config = dict(
    rope_fraction=1.0,
    bias='none',
    tie_embeddings=True,
    init_std_up=0.0336,
    beta1=0.9,
    schedule='wsd',
    batch_tokens=[32768, 65536],
    train_tokens=477900000,
    dataset='wikipedia_en',
)
Each number is 128 + 24 x the weight over the matrix's rms, rounded and kept within 0 to 255. Layers, rows and columns count from 0.

# layer 3 MLP down (transposed), 704x256, rms 0.0501, rows 525-533, columns 0-255
[[119 144 131 108 121 146 121 119 140  64 162 111 114 115 147 140 133 128 147 160 137 149 125  78 155 116 113 121 129 133  97 153 113 180 128 106 147 167 134 120 142 159  97 119 127 131  89  68 128 138 178 143 142 121 111  99  95 129 140 140 144 134 131 171  94 130 115 119 146 172 107 142 121 101 125 140 102  74 175 118 145  90  93 105 125  91 105 112  95 167 124 154 173 113 160  98 131 149 134 102 172 136 123 127 151 119 144 160  84 151 184 152 160 125 178 131 148 128 153 138 105 139 144 124 126 103 120  79 160 121 166 118 110 128 114 137 146 125 131 144 120 164 134  95 115 141 149 131 106 139 192 121 139 167 134 104 178 144 168 108 132 118 121 128 123 115 171 151 123 107 112  84 132 169 111 138 101 144 183 142 114  97 150 137  96 119 162 206 103 151 110 103 146 148 167 177 109 118 107 129 126 122 130 121 111 141 114  76 108 121 142 140 139 134 143 128  91 127 135 143  97 116 134 146 121 136 138 152 134 112 164 141 146  97 166 125 132 114 138 123 105 102 120  64 160 158 129 144 131 117 105 186 144 139  99 116]
 [123 170 124  99 156 110 120 148 141 142 112 115 135 143 145 152 166 135 131  96 106 162 113 161 148 124 147 106 139  97 120 139 121  52  86 106 187  96 140 149 116 184  72 160 107 106 138 153 145 101 113 155 106 135 132 139 151 128 142 135 115 129 125 143 157 156  95 143 161  68 143 131 152 139 136 108 142 109  91 116  82 111  86 157  81 132 132 115 126 127 135 157  82 108 151 127 131 130 109  91 132 157 158 125 146 117 122 170 138 142 158 165 128 103 155 111 122 152 136 152 120 145 141 144  93 167 121 111 147 158 153 131  94 136 111 116 138 166 102 101 115 135 152 122 104 165 132 129 107 122 142 134 159 114 134 173 129 112 126 159 130 134 122 148 152  61 114 120 163 136 112 155 165 112 118 154 146 126 192 148 137 131 124  98 142 122 141 127 134  99 162 134 117 145 130  98  85 149 102 134  75 130 147 111 128 105 146 166 118 106  89 158 125 180 123 154  95 134 117 102 137 108 119 149  95 111 152 109 119  76  90 145 102 141 132 118 146 132 117 127 143 167 100 114 115 130 108 107 104 131 165  76 100 126 118  98]
 [101  72 143 148 182 165 163 158 142 101  91 163  98  88 159 154 122 126 122 124 117 113 100 115 106  96 118  69 126 136  85 102 149 111 139 124 124 138 110 159 104 155 134  97 137 199 154 115 104 103 136 138 122 100 119 135  88 148 164 132 127 110 197 115 159  85 131 117 172 138  74 146 103 115  96 146 174 101 121 126 114 141 133 115 140 104 117 151 167 124 124 151 114 144 129 128 146  98 141 134 118 141 167 127 118 151 170 116 114 142 137 122 129 133 116 134 121 101 146 124 144 134 155 135 113 184 104 122 148 177 126 121  97 146 116 148 121 117 121 114  84  75 142 148 130 144 134 140 148 120 135 181 123 140 159 163 158 140 175 109 141 123 151 144 103 125 123 118 140 127 145 137 118 147 148 149 116 159 132 108 151 148 100 172 113 115 130 131 150 138 145 125 137 148 152 131 118 160 130 145 109 188 174  67 135 171 148 132 145 134 115 176 153 141 118  89  98 145 125 126 116 124 136 120 154 129 153 130 151  88 123 155 147 112  99 132 138 139 132 130 114 119 141  72 146 158 150 168 125 126  91 156 120 118 132 155]
 [112 135 157 145 106 108 123  74 107  90 123 132 119 140 167 150 101 162 138 147 117  87 163  91 135 140 108 119 138 138 149 109 102 118 148  89 163 108 115 114  68 154 136 138 162 137 132 140 109 172 154 118 106  85 157 108 160 115 110 109 149 127 108 147 112 168 151 126 159 124 160 148 137 133 139 150 123 108  99 142 175 151 143 129  80 161 120 148 111  77 140 106 123 141 185 132  91 122 120 124  89 138 116 102 104 152  98 131 128 132 116 155 136  86 112 153 141 149 161 109 118 120 135 126 154 135 100 131 181 170 121 110 135 101 136 100 127 116 118 141 137 162 112 135  78 120 180 104  93  97 150  91 113 126 127 102 139 117 126 138 127 142 109 130 131 127 116 151 133 133 117  92  74 162 121 147  95 126 104 100 166 117 165 118 167 123 111 131 113 132 110 103 152 118 131 123 142 150 113 106 113 142 104  86 153 118 160 120 122 160 101 148 113 128  91 100 154 141 149 165 121 124 146 151  97 132 127  81 170 134 144  98 147 131  95 151 121 124 103  97 121 174 170 139 140 111 145 125 158 101 152 111 163 174 114 127]
 [143 145 106 146 119 156 135 140 123  70 151 121 100 125 139 155 114 138 129 146 154 120  91 139 136 118 109 124 161 159 154 170 129 201 114 112 109 117 120 105 146 121 133 127 153 154 161 119 130 135 175 134 110 112 119 150 152 134 118 110 134 155 146 124 110 166 130 102 131 126 109 114 131  98 154 136 154 123 137 178 100 149 101 134 128  80 112 107 118 147 129  98 136 120 108 112 163 104 141 129 159 119 171 111 135  89 168 131 186 102 122 139 121 170 138 133 157 108 121 171 125  78 123 167 146 121 131  84  95 124 121 100 126 121 124 147 223 115 103 112 153 126 135 148 147 145 130  94  94 137 116 122 125 121 125  94 161 143 150 101 142 105 164  98  89 119 122 149 106 137 129 129 138 129 154 136 129 150 160 128 114 159 145 146 120 139 123 115 117 129 132 117 126 102 135 113 112 135 143 116 141 146 121 151 111 255 136  92 128 108 144 141 130 130 125 132 147 122 144 133 124 160 164 107 116 120 116 149 135 115 117 131 125 148 107 123 173 159 140 130 110 128 120 100 123 161  96 148 132 126 121 164  89 164 120 131]
 [129 146 153 134  79  96 143 152  90 108 105 136 100 114 121 135 151 147 149 111 141 134 112 117 157 154  96  80 165 107 147 111 194 131 155 152 123 116 136 139 150 132 141  92 136 135 117 129  87 121 102 161 117 152 124 102 112 135 130 140 152  87 136 121 123 114 127 115 110 135 126 103 133 121 137 121 130  99 134 131  89 107 130 128  96 114 174 123 111 125 165 163 130 144 131  82 139 109 109  98 141 137 124 148 140 150 133  94 161 147 135 140 127 123  94 137 109 136 143  76  88 133 120  98 151 168 148  97 158  90 121 138 169 106  80 106 116 116 140 163 164 126 118 168  83  97 143 133 120 120 117 138 154 147  97 104 160 128 108 139 107 124 143 110  62  95 113 136 111 120 128 136 136 131 115 150 145 168 144 134 140 140  84 119 103 123  98 141 127 119 129  93 146 159 182  86 123 165  96 108 114 128 147 126 150  53 114 163 116 117 145 111 106 102 143 142 160 115 150 141 152 106 116 150 161 114 145 131 114 129 137  87 113 112 155  80 101 126 132 152  95  90 142 145 151  88 136 143 130  98 140 141  87 139 166 118]
 [121 110  88 142  99  90 149 170 168 103 136 130 134 112 128 127 167  99 167 117 133 118 122  90 127  65 110 193 115  98 151 116  96  90 110 131 114 138 146 117 159 201 134 124 149 135 150 150 130 128 104 139  99 182  96 120 123 150 139 121 121  87 120 139 127  90 124 127 158 119 126  73 134 120 139 135 149 105 180 183 126 143 116 106 144  97 131 164 137 109  95 100 134 103 124 159 142 125 119  77 153  99 157 116 156 149 123 133  88 173 140 107 140 130 110 122 154 166  92 122 134 109 135 123 128 129 109 142 125 133 142  91 148 167 161 130 127 105 122 101 127 127 152 127  97 124 177 147 124 116 129 126  99 138 174 115 138 128 111 129 136  93 121 118 115 122 180  90 113 155 111 145 159  94 164 131 104 130 125 141 154 131 147 103 124 145 150  98 112 108 109 154 137 108 126  93 121 121 184 158 147 117 168 115 147 129 129 126  99 130 136 139 124 107 138 118 134 156 155 142 121 133 107 165 111 113  82 123 161 130 174 118  97 131 131 113 134  87 123 135 110 151 129 126 146 101 120 158 147 122 129 123 133 151 129 113]
 [123  91 121 130 122 106 117  86 128 186 155 165 130 123 125 158  99 131 120 127 159 181  86 130 105 106 105 147 145 136 131 143 100 122 205 134 110 162  92 105 140 100 100 149 132 115 146 146 162 149 176 116 123  91 118  88  76 104 108 114 118  94 158  91 151 130 122 135 123 145 147 112  88 124 111 149 170 146 134 111 114 124  58 113 118 133 153 128 110 162 130 158 123 115 134 125 120 103 150 154 143 118 129 103 154 110 150 133  93 141 110 138  90 142 113 147 122 113 138 141 132 121  88 135 104 104 135 134 165 130 117 116  97 128 138 157 140 120 133 170 144 117 135 106 150 120 122  76 104 100 154 116 121 135 167 106 175 136 128 119 115 135 140 109  55 101 130 123 138 101 139  75 123 131 119 105 136 151 136 123 144 138 145 134 141 139 135 133  96 126 191 120 142 123 117 144  95 103 127 127 119 138 125 152 100 144 146 109 131  99 105 172 126 114 115 109 117 124 137 137 121 146 147 144 109  69 102  97 143 113 141 104 152  67  79 103 112 130 116 119 158  95 179 118 132 134 142  94 116 105  80 138  75 124 116 156]
 [121  74 123 106 147 173 114 107 106 127 112  96  85 149  94 150 116 148 101 134 144 189 140  73 107 155 157 147  91 157 120 119 112 111  75 113 129  99 148 113 168  90 143 143 135 128 135 121 113  92 136 134 145 120 129 125 159 109 121 161 152 149 170 122 142 158 133 135 116 129  74 147 129 145 154 135 100 152 159 129  81  79 133 137 104 170 120 120 102 157 174 138  64 186 129 154 118 132 123 126 151 100 111 126 114 137 112 180 128  82 118  85  95 117 142 129 122 116 119 158 149 113 166 143 128 141 157 140 150 135 161 138 151 139 132 126 126 119 125 139 172 113 129 172  77 178 149 149 146  96 108  89 106 106 120 114 178 169 162 140 113 135 141  99 116 143 122 149 135 164 128 123 124 116 100 128 142 132 118 165 151 121 143 154 161 110 137  95 109 155 137 158 105 138 161 141 130 143  85 149 108 120  92 133 117 143 141  57 113 140 161 114 116 106 138 133 106 121 155 150 129 120  89 152 107 163 135  86 106 150 123 117 153 112  84 125 144 149 132 136 116 158 121 119 120 151 122 148 163 117 143 123 119  78 104 145]]
# layer 3 MLP gate, 704x256, rms 0.0587, rows 526-534, columns 0-255
[[144 160 139 128 133 158 118 105 133  81 155 142 163 138 145 102  71 129 121 138 163 144 140 133 156 114 166 132 101 135 133 122 142 139 140 111 111 130 128 146 124  91 138 135 176 111 154 176 125 105  69 158 118 149 164 117 112 154 129 133 143 124 145 115 149 192 134 159 150 150 168 142 145 151 130  80 135 148 112 105  93 145 146  91 128 140 116 166  79 106 105 146 153 113  72  83 121 112 165 126 147 135 102 116 151 125 107 132 120 156 109 134 117 153 108  86 111 130 134 146  98 146 103 115  90 124 111 128 148 128 128 164 108 124 125 142 135 103 103 141 102 144 218 145 191 133 142 121  84 161 114  96 115 110 101 123 102 157 117 128 118 114 112 112 116 100 143 118 133 158 105 135 178 112 153  77 113 133 136 101 121 147 123 152 144 100 142 121 143 161 141 138 107 110  97 114 111 125 114 154 121 122  71 102 109 150 123 156 127 150 106 133 143 153  69 156 108  98 145 105 116 111  82 146 101  71  71 121 165 116 100 138 161 116 159 168 156  95 130 118 131 128 197 160 153 125 114 110 160 116 135 134 127 142  82 124]
 [193 109 180  92 105 172 120 130  79 104 114 181 120  90 125 152 101 122  88 121 118 132 170 129 116 165 131  72 146 112 158  73 147 109 144 107 103 157 165 138 102 149  72 101 139  94 106 194 132 146 139 115 134 146 164 129 121 117 169  89 151 171 136 123 177 123 160 126 186 133 121 103 155 154 167 141 142  87  90 122 160 121  92 134 122 120 118 166 122  99 141 153 119 135 154 116 112  96 153 114 133 135  73 171 108 154 125 105 128 117  70 109  94 101 113 114 106 136 103 148 102 109 130 144 121 125 141 119 100 143 134 159 120 151 107 146 109 137 131 116 116 146 134 129  97 135 127 119  94 149  94 138 137  82 101 142 116 143 159 143 131 165 112 122 150 118 131  83 144 163 126 130  82 145 108 139  98 150 143 141 107 132  93 127 140 100 152 175 115 101 148 130  64 124 137  92 167 162 140 145 121 104 126 130 143 140 111 106 163  96 132 126 104 134 118  93 112 134 147 129 127 133 124 131 123 126 112 165 135  93 140  93 151 129 124 153 120 184 174  80 103 179 159 126 155 119 123 151 139  99 153 138  77 175  97 113]
 [104 111 152 129 128 117 102 140 136 104 106  91 144 100 161 113 125 140 142 110 132 118  94  93 128 105 121  91 135 124 153 143 124 128 168 163 183 105 171 136 103 113 150  97 152  90 114 159 122 123 147 110  85 123 120 140 163 136 175 133 159  99 117 128 120 154 186 116 131 141 187 132 126 116 136 124 134 122 110 132 149 113 114 163 107 147 130  81 135  98 145 118 125 163 161  95  86 135 161 150 124 146 122 128  99 134 122 117 118 108 136 177 139 145 131 117 136 143 154 101 160 125 134 113 136 145  96 127 117 149 127 153  96 134 107 100 122 167 130 126 109 149 120 151 130 108 160 104 154 134  99 158  81 110 140 115 101 150 115 170 107 112 140 153 103 157 117 106 117 163 144  94  97 138 124 131 103 159 116 146 184 117 139 146 118 107 128 105  93 115 104 110 136 151 117 117 138 119  86 137 142 172 131 140 136 116 146 115 103 100 108 144 122 143  78 131 126 108 139 141 133 136 137 138 136  93 144 131 114 121  92 120 133  99  93 109  98 134 103 138 132 150 124 125 110 150 168 118 138 127 130 135 129 192  80  95]
 [152 102 159 161  73 139 168 168 161  99 101 144 162 105 131 152  99 123 112  92 133  73 148 133 137 123 143 140 110 144 155 128 138 134 132 141 112  99  94  96 131  91 145 116 132 150 130 163 182 139 110 136  97 133 105 140 134 174 161 161 170 118 149 126 105 157 155 125 138  91 122 141 102 123 109 115 162 112 107  87 109 120 112 119 128 159 112 140  99 195 163 132 104  84 118 140 101 134 124 151 121 138  94 103  93 134  92 149 108 116 115 115 124 128 136  74 120 101 128 137 134 145 109 155 120 147 106 108  75 137 136 132 130 111 125 154 125 156 157 157  78 111 121 126 131 102 136 123 134 162 134 105 153 125 138  54 143 104 115 118 133 119 130 120 134 127 142 121 121 156  65  87 130 120 102 121 109 102 117 128 125 112 141 159 132 151  83 140 139 140 115 162 148 115 158 121 124 129 112 143 142 165  67 109 157 131 120 141 159 159 116 159 119 120  85 132 141 178 112 135 105 116 103  94 132 151 121 125 108 179 119 105 110 125 128  87 142 123 126 125 114 106 157 140 126 130 158 129 141 138  64 125 140 148 108 118]
 [131 143 106 131 104  69 150 110 153 117 108 115 134 117 132 135 119 125 144 165 118  70  95 138 145 107 110 158 121 101 143 119 106 112 161  99 150 135 118 117 139 187 149 114 131 117 131 152  95 123 142 106 130 147 160 134 122 132 121 140 145 166  76 125 132  98 109  98 123 124 171 145 102 145 144 136 200 153 135 143 123 105 151 147 134 160 167  91 115 135 113 149 121 115 114  83 112  97 134 132 104 129 147 121 133 101 106 156 150 130 153 145 113 125 135 104 132 126 141 132 134 140 101 117 108 120  69 135 129 106 106 135 123  73 116 121 122 119 143 114 140 117 137 119 114 132 100 116 109 146 132 116 158 100 116 120 139 175 128 146  99 112 115 133 144 155 121 134 112 118  96 118  87 161 168 146 100 108 130 102  85 157  99 127 141 132 113 140 146 170  95 108 115 113 111 149 113 111 134 165 129 174 130 162 117 166 137 102 170 179  80  85 119  92 129 156 157 134 139 144  85 148 146 131 140 131 166 103 115 150 163  87 108 131 109 107  78 116 130 127 185  97 126 109 156 131 114 141 127 121  85 142 106 149 178 146]
 [169  76 106 166 131  87 122 113 133 140 129 161 135 152  89  96 148 123  89  73 132 132  79 127 134 114  67 154 141 166 146  81 131 108 143 169 128 108 124  99 173 149 130 115 126 112 146 129 123  97 162 119 146 152 158 124 117 112 112 186 134 110 129 149  79 118 144 132 132 119 139  88 152 186 149 142 121 166 153 138 113 145 126 134 124 140 108 140  94 136 103  83 143 134 164 117 142 100 122 114 106 120 153 161 154  82 113 104 104 115 109 136  97 121 154 137 121 103 106 120  83 119 108 111 131 115 104  92 110 128 122 115 109 118 153 159  98 118 150 120 128 114 150 117 152 133 171 141 163  79 150 105  81  90 125  99 163 105 120 144 118 108 142 163 148 149 121 123  97  86 175 166 112 137 140  99 127 150 114 106 145 107 105 151 117 141 107  80 125  96 102 150 142 114  78 138 127 110 154 132 138 146 142 147 118 128 103 132 126 132 180 101 115 112 130 136 145 116 132 146 111 124 141 159 170 132 128 145 140 118 141 162 143 122 141 126 131 116 118 120 111 137 134 115 157 142 137 123 144 119 125  80  86 118 101  97]
 [105 110 104 122 109 154 186 180 162 125 143 116 125 130 177 103 127 146 139 113 147 136 135 106 122 145  81 130 155  79 117 106 136 116 143 141 159 126 106 132 151 115  70 122 141 145 116 129 127 134 146 122 184 126 145  87 114 123 182 154 139 143 173 106 141 135 107 147 135 106 136 111 125 139  98 156 161 137 202 140 154  93 103 172 159 149 145  99 109  96 110 156 108 116 155 132  94 130 102 154 146 161 123 115 154  99 125 183  94 193  98 120 135  92 127 130 149 136  93 171  82 129  57 139 150 125 146 147 148 137 160  98 124 107 114 127  95 159 120 149 107 111 108 145 117 136 122 108 123 127 111  98  90 111 142 115 166 110 143 119 125 121 102 124 107  79 146 169 144 124 111 124 130 125  93 144 111 159 155 131 124 100 107 123 141 182 148 130 138 137 115 148 157  97 128 111 122 162 134 109 108 138 111 124 126  95 104 144 162 118 134 118 141 139  84 124 116 116 111  91 119 158 112 146 159 121 132 138 145 127 123 101 159 163  88 169  92 153 139 141 113  93 165 159 113 120 148 122 175  73 147 125 121  99  69 157]
 [166 155 138  89 107 132 168 130 115 109 119 136 152 127 139 147  65 124 122 119 135 148 146 115 150 140 125 148 134 136 156 104 128 123 140 101 163 139 174 114 134 156 158 159 131 121 109 123 119 135 106 145 120 141 167 148 142  87 125 113 126 113  88  86 103 167 175 127 141 156 148 134 114 179 147 147 143 107 130 105 136 143 124 103 126 110 150 176  63 139 123  78 125  87 100 125 127 151  96 112 101 107 136 177  97  97 122 125 148  89 102 142 128 195 157  93  94 123 147 105 148 141 102 147 118  83  97 123 130 120 105 187 104 150 102 103 134 103  71  95 118 132 153  61 188 136 180  85 125 165 125  98 105 144 131  99  87 112 135 136 148 138 103  75 110 102 121 134 138 126  84 153 163 138 121  85 128 166 166 126 134 135 114 169 111 118 106  66 106  92 189 143 117 106 125 124 106 143  89 123 168 111  96 146 131 114 106 113 177 128 118 142 146 129 150 122 113 131 138 140 178 138 113  95 137 124 126 129 171 130 129 113 134 111 133 106 115 144 110 144 153 166 167 131 166  67 134 143 134 112 161 139 107 117 129 142]
 [ 94 139 145 149 112 103 128  82  86 110 115 117 193  88 134 132 145 143 113 140 117 126 145 110 108 126 154 140 163 135 132 138  90  69 150 122  89 114 115 103 150 130 141  93  83 112 118 103 125 117  87 171 140 165 107 122 119 142 159 139 162 162 164 158 152 118 128 115 138 112 140 171 109 122 134 105 138 110 121 128 126 156 148  91 131 110 144 145  99 168 102 108 194 151 116 108  98 116 135 161 117 132 129 154 122 159  53 158 127 175 131 219  86 147 156 137 130  74  93 149 130  97 122  95  79 168 143 139  65 146 136 152 141 172 108 120 121 145  88 111 114 142 198 179 138 127 118 144  96 128 172 120 150  98 121 129 116  99  99 113 101  88 105 120 102 145 143 154  90 131 146 113 116 146  98 131 113 130 108 157 159 140 150 169 137 104 157 120 109 110 119 126 100 142 132 143 201 125 129 152 122 145 124 121 124 162 158 144  85 132 112 137 133 133 133 100 108 172 156 148 125 138  61 145  84 125  88 130 126 146  77 135 164 133 131 122 150 114 102 124 119 145 141 148 159 101 123 142 114 122 123 160 122 124 123 119]]
# layer 3 MLP up, 704x256, rms 0.0548, rows 526-534, columns 0-255
[[127 118 124 193 149 162 136 166 171 119 135 181 135 140 147 113 173 124 148  99 126 135  75 143 142 120 121  92 126 129 102 103 121 135 154 122 114  37 111  74 133 130 140 147 107 129 130 105 180  61 121 149 120 128 128 167 154 126 132 138 144 139 141 139 122 106 146 104 100 107 147  97 122  94 155 130 128 139 149 127 152 119 113 164 131 141  98 106 115 125 120 106 122 118 123 127 140 135 140 101 110 132 140 158 128  99 141 153 141 134 148 154  81  99 126  98  87 122 103 173 139 145 145  87 143 166 149 116 129 143 147 152  82 159  85 110 153 121 127 124 112 119 110 141 119 134 122 104 139 116  97  90 129 151 147 121 148 120  76 120 134  99 125 139 172 161  91 115  88 126 126  96 111 139 167 175 148 195 126 117 141 127 134 112 134 122  97 133 144 109 127 129 156 100 133 137 101 110  98 124 134 105 103  84  84 128 142  95 111 130 128 133 198  89 150 137 108 134  89 142 115 149 116 124 152  92 137 131 132 136 122 129 113 125  82 110 146 111  99 131 175 112 120 121  89 148 101 160  97 107 158 114 146 119 148 128]
 [ 77  88 148 127 113 118 154 122 172 104 106  99  87 151 142 105 110 126 123 139 131 145  96 115 134 115 134 139  93  86 148 168 152 114 102  90 103 109 121 115 134 137 107 133 123 106 127 180 146 136 113 136 145 113 119 156 149  96 147 160  91  93 126  85 141 117 141  98 109 112 126 144 121 131 113  93  91 103 146 115 100 150 153  65 100 138  95 109 123 136 148  99 116 136 128  63 124 132 130 131 142 173 128 110 116 155 116 116 167  83 161 123 127 106 130  90  91 143 123 165 128 105  67  84 116 125 129 134 104 126 159 138 117 139 138  85 120 117 123 110 108 131 162 152 143 128  91 129 141 173 141 124 154 132 154 164 135 157  72 133  87 129 142 151 116 142  94 133 141 128 129 106 154 126 151 144  98 115 149 116 125 184 145 144 156 124 146 117 164  95 166 126 115 149 102 140 132 148 147 150 153 138 157  74 108 140 154 122  96 147 106  79 125  83  79 121 163 109 159 117 107 125  83 153 131 137 109 107  97  98 138 103 130 162  70 110 134 127 121 138 156 147 160 149 126 127 131 135 117 127 139  96 127 112 148 107]
 [127 160 154 138 127 145 104 133 106 137 177 136 130  90 139  89 146 102 167 156 135 140 149 145 121 164 125 109 138 161 117 151 131 123 123 140  72 113 147  97 123  90 137 122  95 125 148 151 101 113 105 172 110 160 104 133 102 128 115 142 118 160 131 135 140 132 138 135 175  89 159 157 124 141  90 110 123 170 134 113 120 130 146  99 109 121 108 125 170 120 129 142 130 103 153 106 121 121 160 183 136 107 163 129 165 115 109 153  93 108 125 117  93 172 143 117  97 177 164 112 137 138 154 120 121 115 126 112  99 128 137 126 127 152  95  93 130 106 104 149  94 110 142 136  98  97  98 130  93 130 121 154 157 139 128 146 146 167 100 118 102 150 106 144 152 126 137 138 146 114 181 170 126 203 122 128 156 117 136 170 129 119 104 137 144 109 132 142 103 139 110 101  91  83 114 131 127 104 151 154 153 118 112 159 114 162 137 110 150  92 149 151  94 111 132 130 129 123 134  86 101 142 112 121 129 113 140 136 127 171  91 115 152 131 186  96 158 109 144 162 109 146 134 129 158 111 135 131 144 129 144 129 133  85 128 144]
 [141 125 166 137 133 165 150 136 114 123 133 140 113 114 157 119 125 106 125  66 107 126 112 171 135 154 119 157 127 128 140 118 148 109 154 127 110 124  83 154  92  95 140  96 137 123 115 153 142 123 158 134 115 153 101  81 118 157 113 142 136 112  94 144 150  84 125  89 101 108 128 129 115 155 148 139 111 138 139 144 136 143 156 154 125 137 145 121 146 180 126 115 112  95 134 176 171  93 129  82 131 146 123 164  99 102 122 112 134 173 104 113 164 105 119 155 146  90 151 164 122 163  94 116 127 160  99 140 125 111 136 106 152 149 195 142 145 145 135 135  86 122  95 128 123 169 124 124 164  69 109 132 121 142 128 115 133 130 128 133 121 138 126 117 122 167 120 164  81 148  90 140 123 121 149 150 118 129 120  98 103 141 104 182  81 162 111 128 159 137 142 100 123 129 138  81  78 132 149 134 138 117 104 156 125 112 133 134 110 127 160 101 106 116 130 170 155 123  93 161 102 126 161 123 184 142 136 160 126 116 148 103 103 164 107 100  90 144 111 129 119 126 108  93 122 162 162 109 123 119 141 204 134 161  94 184]
 [158 132 120 132  88 123 116  91  96 147 102 148 109  79 113 105 144  97 117 146 111 156 132 137 129 106 117 137  87 136 118  94 101 138 153 120  95 112  71 105 172 109 112 158 174 115  86 123 103 114 129  73 122 129 143 136 166  87  99 133 126 121 121 140  84 128 120 132 149 157 170 107 157 132 125 140 128 124 125 107  84 124 158 147 127  92 140 164 151  84 106 105 145 147 126 174 135  85 118 121  97  85 131  78  94 150 108 175 133 142 142 127 117 131 134 159 117 123 136 119 128 116 137 157 133 174 117  72 108  55 125 152 111 118 113 101 149 126 132 117  89 165 119 125 136 142 112 124 161 121 149 133 135 155 120 114 124 112 142 137 132  83 156 137 140 138 127  93  77 129 125 150 136 141 138 113 159 118 127 124 111  99 125 142  93  86 161 160 120 158 115 141  93 139 137 120 125 103 145 111 105 134 116 119 141 125 104 122 174 116  86 107 147 125  97 135  93 139 111 131 133  66 121  84 159 141 103 133 159 124 159 139 159 119 103 120 130 180 135 113 145 149 136 119 142 129 135 130 125 138 112 115 166 139 106 132]
 [ 88 156 130 135 142 152  98 110  99 146 129 109 149 180 135 155 168 119  96 153 130 153 119 140 103 103 153 102 117 142 116 131 147 131 132  92 136 123 112 115 128 113 114 187 165 116 137  88 174  94 100 124 149 131 139 159 144 118 100 134 143 134 140 114 115 147 112 140  82 163 123 165 106 125 132  91 154 136 117 146 118 123 132 150 125  89 125  91 170 151 151 120 130 117 171 142 118 160 149 200 110 132 144  95 144 142 129 131 127 137 174 128 130 128 155 101 128 144  95 144 116 157 139  84  98  81 134 173 165 128 129 135 122 116 115  96 130 129  96 175 149 117 105  92 130 123 135 122 135 122 144 143 169 127 112 104 162 126 120 123 125 116 145 160  98 138 130 153 112 127 175 141 132 125  68 167 120 118 130 121 128 162 111 115 162 108  90 116  94 116 136 105 118 102 108 158 136 103 131 143  86 124  98 128 141 176 105 125 105 133 156 120 103 172 107  96 175 110 138 160 108 117 144 129 120 127 106 152 113 131 113 153 141 157 149  79 128 172 147 132 147 112 119 158  90 145  76 128 138 154 112 103  87  96 146 146]
 [ 90 157 134 109 138 160 102 109 155 118  87 108 131 132 151 110 165 124 123 142 148 105 133 195 130 151 120 131 144 125 123 190 154 143 114 131 158 135 150 104 111 169 127 138 109 104 117 104 189 112 136 129 137 167 104 150  84 112 160 155 127 150 134 169 164 119 154 165 107 164 135 159  90 133 111 118 145 158 108 107 142 148 134 120 112 118 137 114 112 144 137 157 124  74 121  81 151 116 150 135 114 147 135  96 128 118 103 110 102  91  97 123 127 124  97 130 103  87 114 157 112  93 127 130 108 123 113 116  99 159 142 107 112 139 121 133  90 153 143  61 144 119 152  90  91 111 123 144 163 185 109 143 158 160 147 103 126  95 134 132 119 170 166 125 118 131  73 143 114 150 105 136 132 119 107 131 140  95  94 144 134 142 143 105 110 115 137 109 157 109 118 113 187 115 159 138 112 142 190 166 173 101 119 157 118 131 132 126 116 147 136 113 112 139 156 138  55 135 103 132 126 110 120 112 104 131 159  95 129 142  65 106 146 160 120 120 135 114 104 100 142 113 130 146 134 146 139 146 117 109 118 165 150 112 163 119]
 [122  68 118 100 101  80 148 126 106 147 177 108 175 174 113 128 116  91 126 131 115 158  76 148 128 135 136 134 150 109 118 101 115 108 133 136 163 135 132 138 134 148 105 117 100 130 175 119  89 138 119 157 122 137 132 149 142 138 113 126 105 116 120  90 106 145 143 112 132 133 147 128 135  96 126 100 107 123 142 112  91 162 146 131 115  98 151  84 116 155 124 141 106 161 106 124 124 121  95  88 141 127 114 123 112 129  88  93 112 143 111 123 156 112 133 111 155 132 159 119 139 194 120 141 118 131 170  95 116 104 143  97 140 145 112  90 135 174 105 116 161 151 100 113 104 138 140  85 125 112  97  68 162 128 110 117 128 176 149 111 161 140 199 127  99 143 125 147 133 135 154 113 105 136 106 128 126 115  99 121 137  99 128 132  95 150 141 161 125 136 126 101 140 139 109 150 147 132 107  96 126 105 135 107 103 126 147  94 165 109 142 161 170  97 140 168 151 110 131  92 115 176 112  95 173 145 132 126 179 124 109 111 129 127 111  98 184 155 135 111 126 112 131 109 190 125 116 130 122 159 125 128 152 180 155 119]
 [148 154 113 118 122 164 127 129 118 169 119 113 119 176 139 133 136 144 122 189 123 113 139 113 112 115 135 160 145 166  97 102 143 139  97 166 173 133 116  94 146 133 133 122 109 128  85 105 154 137  88 103  96  92 125 114 158 114 134 141 121 116 129 162 117 125 142 198 123 179 173 146 104 126 105  89 143  74 124 156  87 140 143 104 123  89 144 144 100 155 145 144 160 151 120  98 132 115 165 149 118 129 135 129 178 163 149 128 169  96  92 142 145 159 125 165 121 153 107 135  69 141 122 187  80 153 154 102  68 100 103 124 122 130 102  99 132 114 117 150 149 157 108  92 139 156  90 122 117 142 151  93 159 132 101  95 101 145 140 128 109 117 135 123 154 111 107 137  99  90 110 121 143 146 133 163  82 105 125 123 133 153 155 116 121  74 173 124 128 130 130 115 151 150  68 143 146 148  69 163 126 115 105 194 132  97 144 103  96 112 130 154 162 105 136 114 149 139 133  94 135 154 138 119 121 116 135 126 137 119 132 137 136 113 154 125 116 128  89 127 131 132 166 122  78 135 138 107  60 158 119 110 148 106 136 136]]